config.toml
vocab_size = 4096
lr = 0.00385
beta1 = 0.95
lr_head = 0.00916
grad_clip = 1.0
Each number is 500 + 25 x the weight over its row's rms, rounded and kept within 0 to 999. Layers, rows and columns count from 0. Numbers have three digits each. The size before them is the row's rms in percent of the matrix's.

# layer 4 attention value, 320x320, rms 0.0571, rows 273-319, columns 0-63
121:547497492499509495487475466482515465529453514490525513506515508562462486506484536474509501525499491471469489425517524496517522511523496520476461465496507450496487540482500473458489537481485490
114:512519481519513498566529493525506492538472479484529490508476529476500468491518526560486500529487477470479513546512478500473499479490521502503509482486476510520481476510511482460482514545494523
115:520515499498504528470514505529497484495500469500490485484513524481456503487492533479537522478478525479541490478487495542489499512487475506451539442513459464495507491534458489484478455523495510
120:484429526506503519480515492464502479508544477508527544509506482498507498516478531483516498524527459508544476443520494510521474513489521497473499521514503462525511465497499513539490494517500488
118:534522461498490505513526496491486527490521488510518522446504511502501535507513515515540515548501515535500479512526480510498497504498526499482532497532492550505498448511492501517522521489499497
118:503491485434522479529479501511499477503537522501504477470503485459538510455536526522495530462511531523527522528487483475492465531529502444488523525514487513563494482456499476465527515500497497
116:522499499471488467518469511450540480538499529524469472481518544527472495514544460494428527464504507482535505481511524504487540465486541464503511511491483501501540471493509514476505510497482465
109:509477503471481530527480469496506532489514512491525440539490483497491530505482483467492492488529526553482474495497493510536515478511463507472492484501481494465493508469473490528468548475511477
129:531524497493479520485493560470490458533455484493528484517469508513497519488488464435467467491470502531515490559493496476524471474485478490534520508502515484498477518515521509501507467530526536
114:512510503486495517529493512511516542543485505488540510490480477509493502523532513562475507490484509517529482452534531574454464523479518449496537510467551455445516451471522482549532526503535499
115:507489483544498512450484479499543497478461510479507510466526481473514483514506456513484459474496496535551497482513512504484468551537498443552482483500495450495500518486519542552518470510470500
117:453520514527528499474511483470490505522495483488505527475514493499491460512520456520529504476501498506493485501483523478503493504455501472474544501494468503473514529524508496486528468473501517
118:505507510512530484509522528457474463465467532476517501482509489507491475493519530481520488505488485497489533541496562514526511492533516502514526553512486512454527508523508468466497486518490547
110:501525503489522480476497508466511481492523536500537491534550465481490507501536474442474518540513499494512477490498522538553499499479517514467512469492516514475528520429467540500498502511489472
111:521514505523442494499530557469459466504487509464507433499525521472531505531483505484530506461512500482548472524518488490509468478514472482498513544524540497457510504491489554521515484490511560
117:489524511487476491511498486561541524525493514471525492515521531523499514521498489458533547465475464521452511488499546516531523471492463523491457536513492523498476518524494492503507579500502504
106:489499501467521474512470474529557462498501529473509505491521444516500512511523513498465502443518498498498494518539511455525513506478494479510546479491465514502498492495520497495479501518513483
111:505526479507500511501502514510468500520499513502528487479532472510462492490517548502488496485491524510477486493499463535490498487498439528486473462510493492523537509508496489517465524504494532
113:511507526511501508530532502458480499502552550476493495492500484518514491484476473511504491513469540506510482517494533485541543487475488504460536506496507535520474507461488491479506483519525495
120:480506501505514456514489489486489509498519484489519538481506523550452526521478495550533485469497485541488507501459530536463466489559544489488540481526469498508509485497506517501492480475489484
118:471525496500499522512481497472507500548510469489558491482487510492499485520484459533484486474486523447521502502535501501564480453467471553545506548478505478498504512485519448549517485530495499
111:448485499528474511500558485535489512478543546500484492457491519498499474480558508487490455493500528448505479543491468496517455499487543528528506498557481479541520497493526473525503487468497540
115:516498524517531473460546536554461502529464515501527494482511497496511513458484486460506464486500518497572476496527474554495503491516496492531526525501492480531492509526520478475469457469525503
119:482510506515482500503458461506539508505519455485504521537467561476483538543493495517516541527577511442497498471497470530502519513502497511554494485490496512504513470474498522498436524495483595
114:495472446465491509502497505477506451493471469480483512499451466498456497467507495507555511474461490535452500483538504491531486531519492565520523518488487523516515510498495555536523501497428463
105:523487466466488481485526516454522524475537551499535533556486520481495505480482521523478521527454494455484539487514471496477501488484491446509468508526466500481530502504522514436453513510500495
115:490475486495546481503500526474519500503525507502510524478503539511465533501513522491510524503454481539478524518451508568540484530505490525518501556494552506550514493529535529502488515489509520
118:530513512449550483499500517524520499479512496509533525464519536533513515501487466505515475472537518473484502451463504549502486504492513522523492570529441547454529494536491517486529472539426471
112:530488481503475523476530517477548464520562462461508506512524488507504512454513490491535491513530498498519517519516501507493522464470486471511439517518469498485500538508512517486531489495484507
109:501476446492472512421496534475517509536481474472507517538504441509489513502511550505501497485511467464499509490495506504494505496499513495494504540510487470498540528477507499503495481535489505
121:516487501513521469515482480464503508486474529474479480485475486532508524496487488505538496496549531471525471437484524558483498451498509498485492471488504484502490475521506495515479500497487517
120:517495478508492515518521470481518498560493478553524497493523535498505499451503501490498512520497480531571525506510521515477497492470467483436486531528453530552451480533506516464514523480463502
114:496535530477539476472471494498513452507565496462504512516507460493486496536462487486495504480552531505499499490510496522477415503523479513492518517502449472521516460481487502491537525472495504
113:496523497504571491465509476485472541533498487516471501477508485464496495487518510451511498503443500542475508477463473520477486485514478485529476460520480546487491480475509467523502490562476489
118:493473463532477480522522488492490526515528464495508499508510492445537464466516528517540480475499521511498469455487478478492494484505462472518446522470513538502517467487545476517533499519489497
104:495500487501505492464519484536503488493466490507525470493538498470479493509456506469465554510553513482503519468564424483475502512489538495509496463480517487471519491516498506539493457527492509
118:539495474547474493490507475510488488511469498497519477501480512569503512492490432482514436509494539456508489504489476519512531530473475508472510511468507497482510569510510479519513503521495470
114:530493505478547516515466500519492486499511493519550497506510489467488510514490496517557518483462536499519517533503466494504510463513543489509514492511504542469491509544502505524492488556500518
120:474524568498504490481530533476514536494532483489507551502477513495517541527455519471535534498496500501464481497538436517527468511455503505515489483501479524506501489498526515492509506515505506
116:471523486491494488481530459489513450500533530506510510485490531493499487488515512508432459486508488490500543471500496494471484501478501486487464511490503524530470483504459493549484479563512478
119:439503470453518481483539484538509508497532490476493484432532517494462518548488491499474531464505487514505497484513524487496534524471493526474515518502506493474530492540484520492474535515523545
114:524487500535500503519536485491508518475527547496516523491506491497501516491519507471512486510493506537466526515471522514481469507507497481501492498562502513486481496515505481480526494483527552
114:505511493498517509503531485513477463519495505499487520528510518490499534458475507494482510524525482506494518475514528518479462517507484476479471510513515578482509495550513483450493476484466476
115:509466487487474485508540552491512472530500530478507506517514479482488499529503500473487505506505521502566489498493485540493487521515510498524492517534490531499529516445488476493494462513529513
110:463494474523571490525497498451523489431528498487463488459499520492485511511480479501505457486552469502452475495504464516500524485463491493509499495483496492452519516554478487527532490481499534
116:514522487497499565571555508568506490498515532494476454493505514468480490504509470496505497458524489493496481504465515508484494490512467499503468458449485509516516526478500505532487478509494455
112:528489494505494469493473504491468527493455450542535537512488464455528503476481500483504498516480553457488516521520475532518534500516456478480507459463514540541517499498501497476486529529516490
# layer 4 attention output (transposed), 320x320, rms 0.0497, rows 273-319, columns 0-63
119:460497481500520516520505482493511530496528504509476498485503516510489520485530482526479477506492531464541455502452507491449509510502505450489500510510520574491514469483521528503523503507509501
121:528483529443483493467540575516508510507493499519485490501463523537495543489468477501527477444547514493500515526516525517536473450514455470502491507509515522500502511508473516500506509447493513
122:547518544457511480519485461480504491519477502536485511524490515531491531473479441487499510508522519495508494514483491527558486540504518495526510512460482521508475508520496534497509499496506489
125:453513456493467527491515495512549502520495495501496527527495508507528486512528511536513456513504499495469444539480497510479521496473512523491485479489491517476517507453454509465504459463495512
120:483505540490512512551471467527506507540452529490516499530467503528513532472511516520447486528499450492503523504511439464543450462525535483481514475509487475513528553483475492493469531534491550
118:436498515529494516478522499502505528516540449495469515518453491446491496494479482497478515519499513477513473503488533464479492478474494542503468513522542476487497490551460498521525507462480496
120:518505504538490488522515480501470523460520496489550520509507519466543500480471493521520508524494510468487488478523504508541480509506496508499532487542516515498488525469492482547488491500460472
114:497495489522471483479501493516512517507497489487504505505515526492495443495512536496462461504486519484483510484528553477481461510460529503506537514512488472503502541519510538481505463532525503
128:503480492489477461497493492512535518505537503505450482491486500536530494502488537499564528567498475488526502460515512551507513498498521497499469526473458506464557474518478471515521507509477499
116:500505499500494478522487497487517488511484474507475514505498507483541528505467477520464542500505498455475536555482472455498517483507466518491511455533484565485473455469463534460453488488492463
122:509512499548492475506491482495459457515458434487491505513488476488565500536497474530502523487522522511513571526508483483510491530492492484476517504466507503500562489477445470486502525472508479
119:498518461456491494512502489522543509526501533483539511523468525486477485513464551479498496522520501498511529502497493498524551501520490528486496499495539505518490476502464505491507496477510493
120:505473503475488530485492524539497523519474487509474449506515505498473489463529467495505505521468537522469420493506497481505495522496497487513497441476495534509517521521485533513489478505510505
117:512468511472514522521479439485529498490471488498474494491499509514544486509525506497509491473502528500468511490493488465483544492503507491523457494501500515515496529491507491501507503471462521
116:486454477555539446500474467510524518461503498544496494495491503469479509475457486512471481539522476463469533529516510511490510517493434512482527493472453509515505503504540503492467505508547469
118:488459500477548516511495443466499470442545503540516475484502480524487474508484536462476505521525499497499508504484562530447502532468549531487518459487534517524483468497449555524500464507481490
113:518488495532491510501519519476512546476480496508468508471475512488490502475489530490532517498431505490558460546490482501492562456490486496483483484550550486521485460484483506525484472496487538
109:531474486538473540524516476480522536450509528501506522543474541562489525541474465541518511477521488512513516525516529516512525499490505495543497488488527456508437487537516520496515480501534523
123:506515504479515547460476518530491524505485512508493496484484523476497592493566494503498468533504520488471502480517459475490545453494516519494497492494518466496539516544477449522509497505471501
121:528508483478530489485510486483502541516514521481484439536490497444538475497526474484441505515461509493500561492491503465556465497513480465462427562519515484483528509502482492498466476532524511
120:563492519530503512515525434509483465467470538499471510465483499493500517477509465487541498503519510488477495482499477484472492493456498528475518535496506523527482499504477529504477457517463476
112:505472469476480491505508495528539480521510460514501516557471526477500518468482529495523499494502514510549549461497542487490544499457509467488491503517501493499457524526515462493495488521465483
117:467481515484465496515491471504501505491497509500499559476493471486525462531519478536485535501508522482506487497524505500547533516500459484468518494506516532471502537527494496504532501521515484
123:536465497532492518491495531476501494502467525505469474527554485442519490494482512496540480472492477501527567546508516495515448452504498472474502528549479508517523551485466520513533506455511479
117:495527504530523445511484485494487542490523504520513524514484503507472522494498541540473481502503533550496524528495504544500495485519521507503492502553483490501467470546545467494505478477507544
108:504535520550500491510506495511496486536464475471506492492519491542512489511494522532487505499502542504509471503508539487509532511561546501486504503471510521489473507505501473520544461511543479
119:533521488503522535463515478504483492527489516503503494494532466471543470498484482498513474492506472515496468510486471488498491522513519455429484456530468469451502500480496482489511515519476475
121:526498498547512521462494464481490497508523489535418513456484466541505529529483502498472518462525480496514458495477485489505489525486489514499485491507566488521527508481517509468520482526530488
116:519462463529481541551461489478500508503492518469499537474449499499459495505457519503473487517498519507547461461470466502519491502509515530523507528500508483540488499489455508470488475484516554
109:483492490473484518527524521548498493491473517522517503465488513524512471484482504517530538476484528499570459520500501473504495531506517507513470470530492499480488497490505514482495529472462526
126:491546539485519561501491491520536476508491491537510506512534480501496528491521492528471510494499490502549502508528451457475516541475506474468525537479496466493545467512531508501507443537507487
121:494496521536461529480513484485490515513505520498503560448506466488538519515528479462548530505498541438487503484500441525538493523465493478532507497481481499497511522496492474555553489491502490
117:490512473535465488474534503502483508513518525527447490473502520464542504501494531535468476490484477464489508525472502445489521485466474510488479451488521508532515473519491442486510522497525526
120:491490539510511505467492484532522498507514516440504535482470477520468513485514496494495492474523535525500485509544561533495510503513539552481511494499478481514545470538529511482530494476512485
118:505501520503478518508503522517493488487490495502535517500474466495484519479467489505498550519484523495540511526471471480498473514463531496483476457483516518490463511528493485504499521513508478
108:512493509470515506478494467488488484494503504498487509501511517493514501490473492509526483509475487520461489518475516483493501545510432525533508536524474529517484509512496526483465524473501453
122:526474490470456525516450485514479436499534509505503499512520496470444507485489512471489531497545520452512532517555457457484484498510528530479470521517506455473522457488465500490500542463452515
119:532507453496521484511491489478479486518481528490474503484477514506460504471485494533454518466466491508504479502491510518474427516494474460482484472590529500535561483499475492497488526511499531
125:532479436483472516528543446531461514510438483532540488500482479505479538453516491513535466515485523520473487515488510479519509529528504527447542452523509507539491490488509464475484538500527491
118:481454531527507545507469481527514494483432520503484508502509479482512496522546475511517499512488568497491522523495490531474524542478476538581522518481475519477474493516494482535512524478515514
120:501481470526487557514503497504472537504495486496507500506496477489494478522515487503516477554451518526534484493535471488528515504515525478508511487489480522532487522498511506483530484498490467
118:447497478508501499515486513534508503518473452525454475492501508497483454517487499504468470505490493484476497499503514451471492482483489483523531519496504468520550508505495483527473512503479516
118:483499504477495491500441535530476481512526546461482487479498454459499482538520500496515442508488553510511483507499480504531515517528514532510547503523504457494501528516504464553499520455513494
115:515483452518494487503493500521513532433490449544492560514470523483488468507502541488512463491528474510498492528518490505509475496466516532523469486477456460452494529501496502525537537524491500
116:538470525490522513483466544502523512515438525502515486527483488522492528537447494449502513496472502536481463493494531457511498492467535515492504498491527474509476503523491492492494512515549501
118:506486507510518456473493484480510496462509463487473515530494458499506493469489471513514481520499494486491550490525490504517510502458538501522511464527515491505492520500512509503473491497485465
122:502496481490475495537482469513507521492509527487513506475507469537498512505506481495493456477487458533515455462488466509475484479511511480506493469518522501471519496510494530567496506476513533
# layer 4 MLP gate, 640x320, rms 0.0752, rows 0-1, columns 0-63
100:518490471508451516481492459520491550500474545487531465463498464485505542496516520484484501507500490483499467499500497489455546470457472488481490469505495527498488503505472483462479457497498505
095:519449491508490488478520452499508503488504517500483473489466509439463487493508483526488487516529533516497491509495503476509505502499498541506471485472503434516499501478508435506484489481493508
# layer 4 MLP up, 640x320, rms 0.0761, rows 0-1, columns 0-63
098:501483472528477475526551520489497510508522459479483438499460469500518499489547510501498474528520461523504497521505493489494538508493510496441481495490479434501522500471513525532514510498513499
099:508479528508480494475488466528476497485499509484510505457519530527512473503473509508495501487523492497521517506491564511459517504517507517502513477495478497513492548470486461513483522504477515
# layer 4 MLP down (transposed), 640x320, rms 0.0674, rows 0-1, columns 0-63
104:486514509498520488515514538488483508492487505512512461533473484508492491462497505486490505502535536485504483493500508525471502501509460482452469473513477495502515510491503499534483450477468464
100:507454495490499512477496489522532454498502480499522468484493506541460507477548443514521495493529484486491469468502501513503516502490482500464532549530453498512467505481518522538517511519510446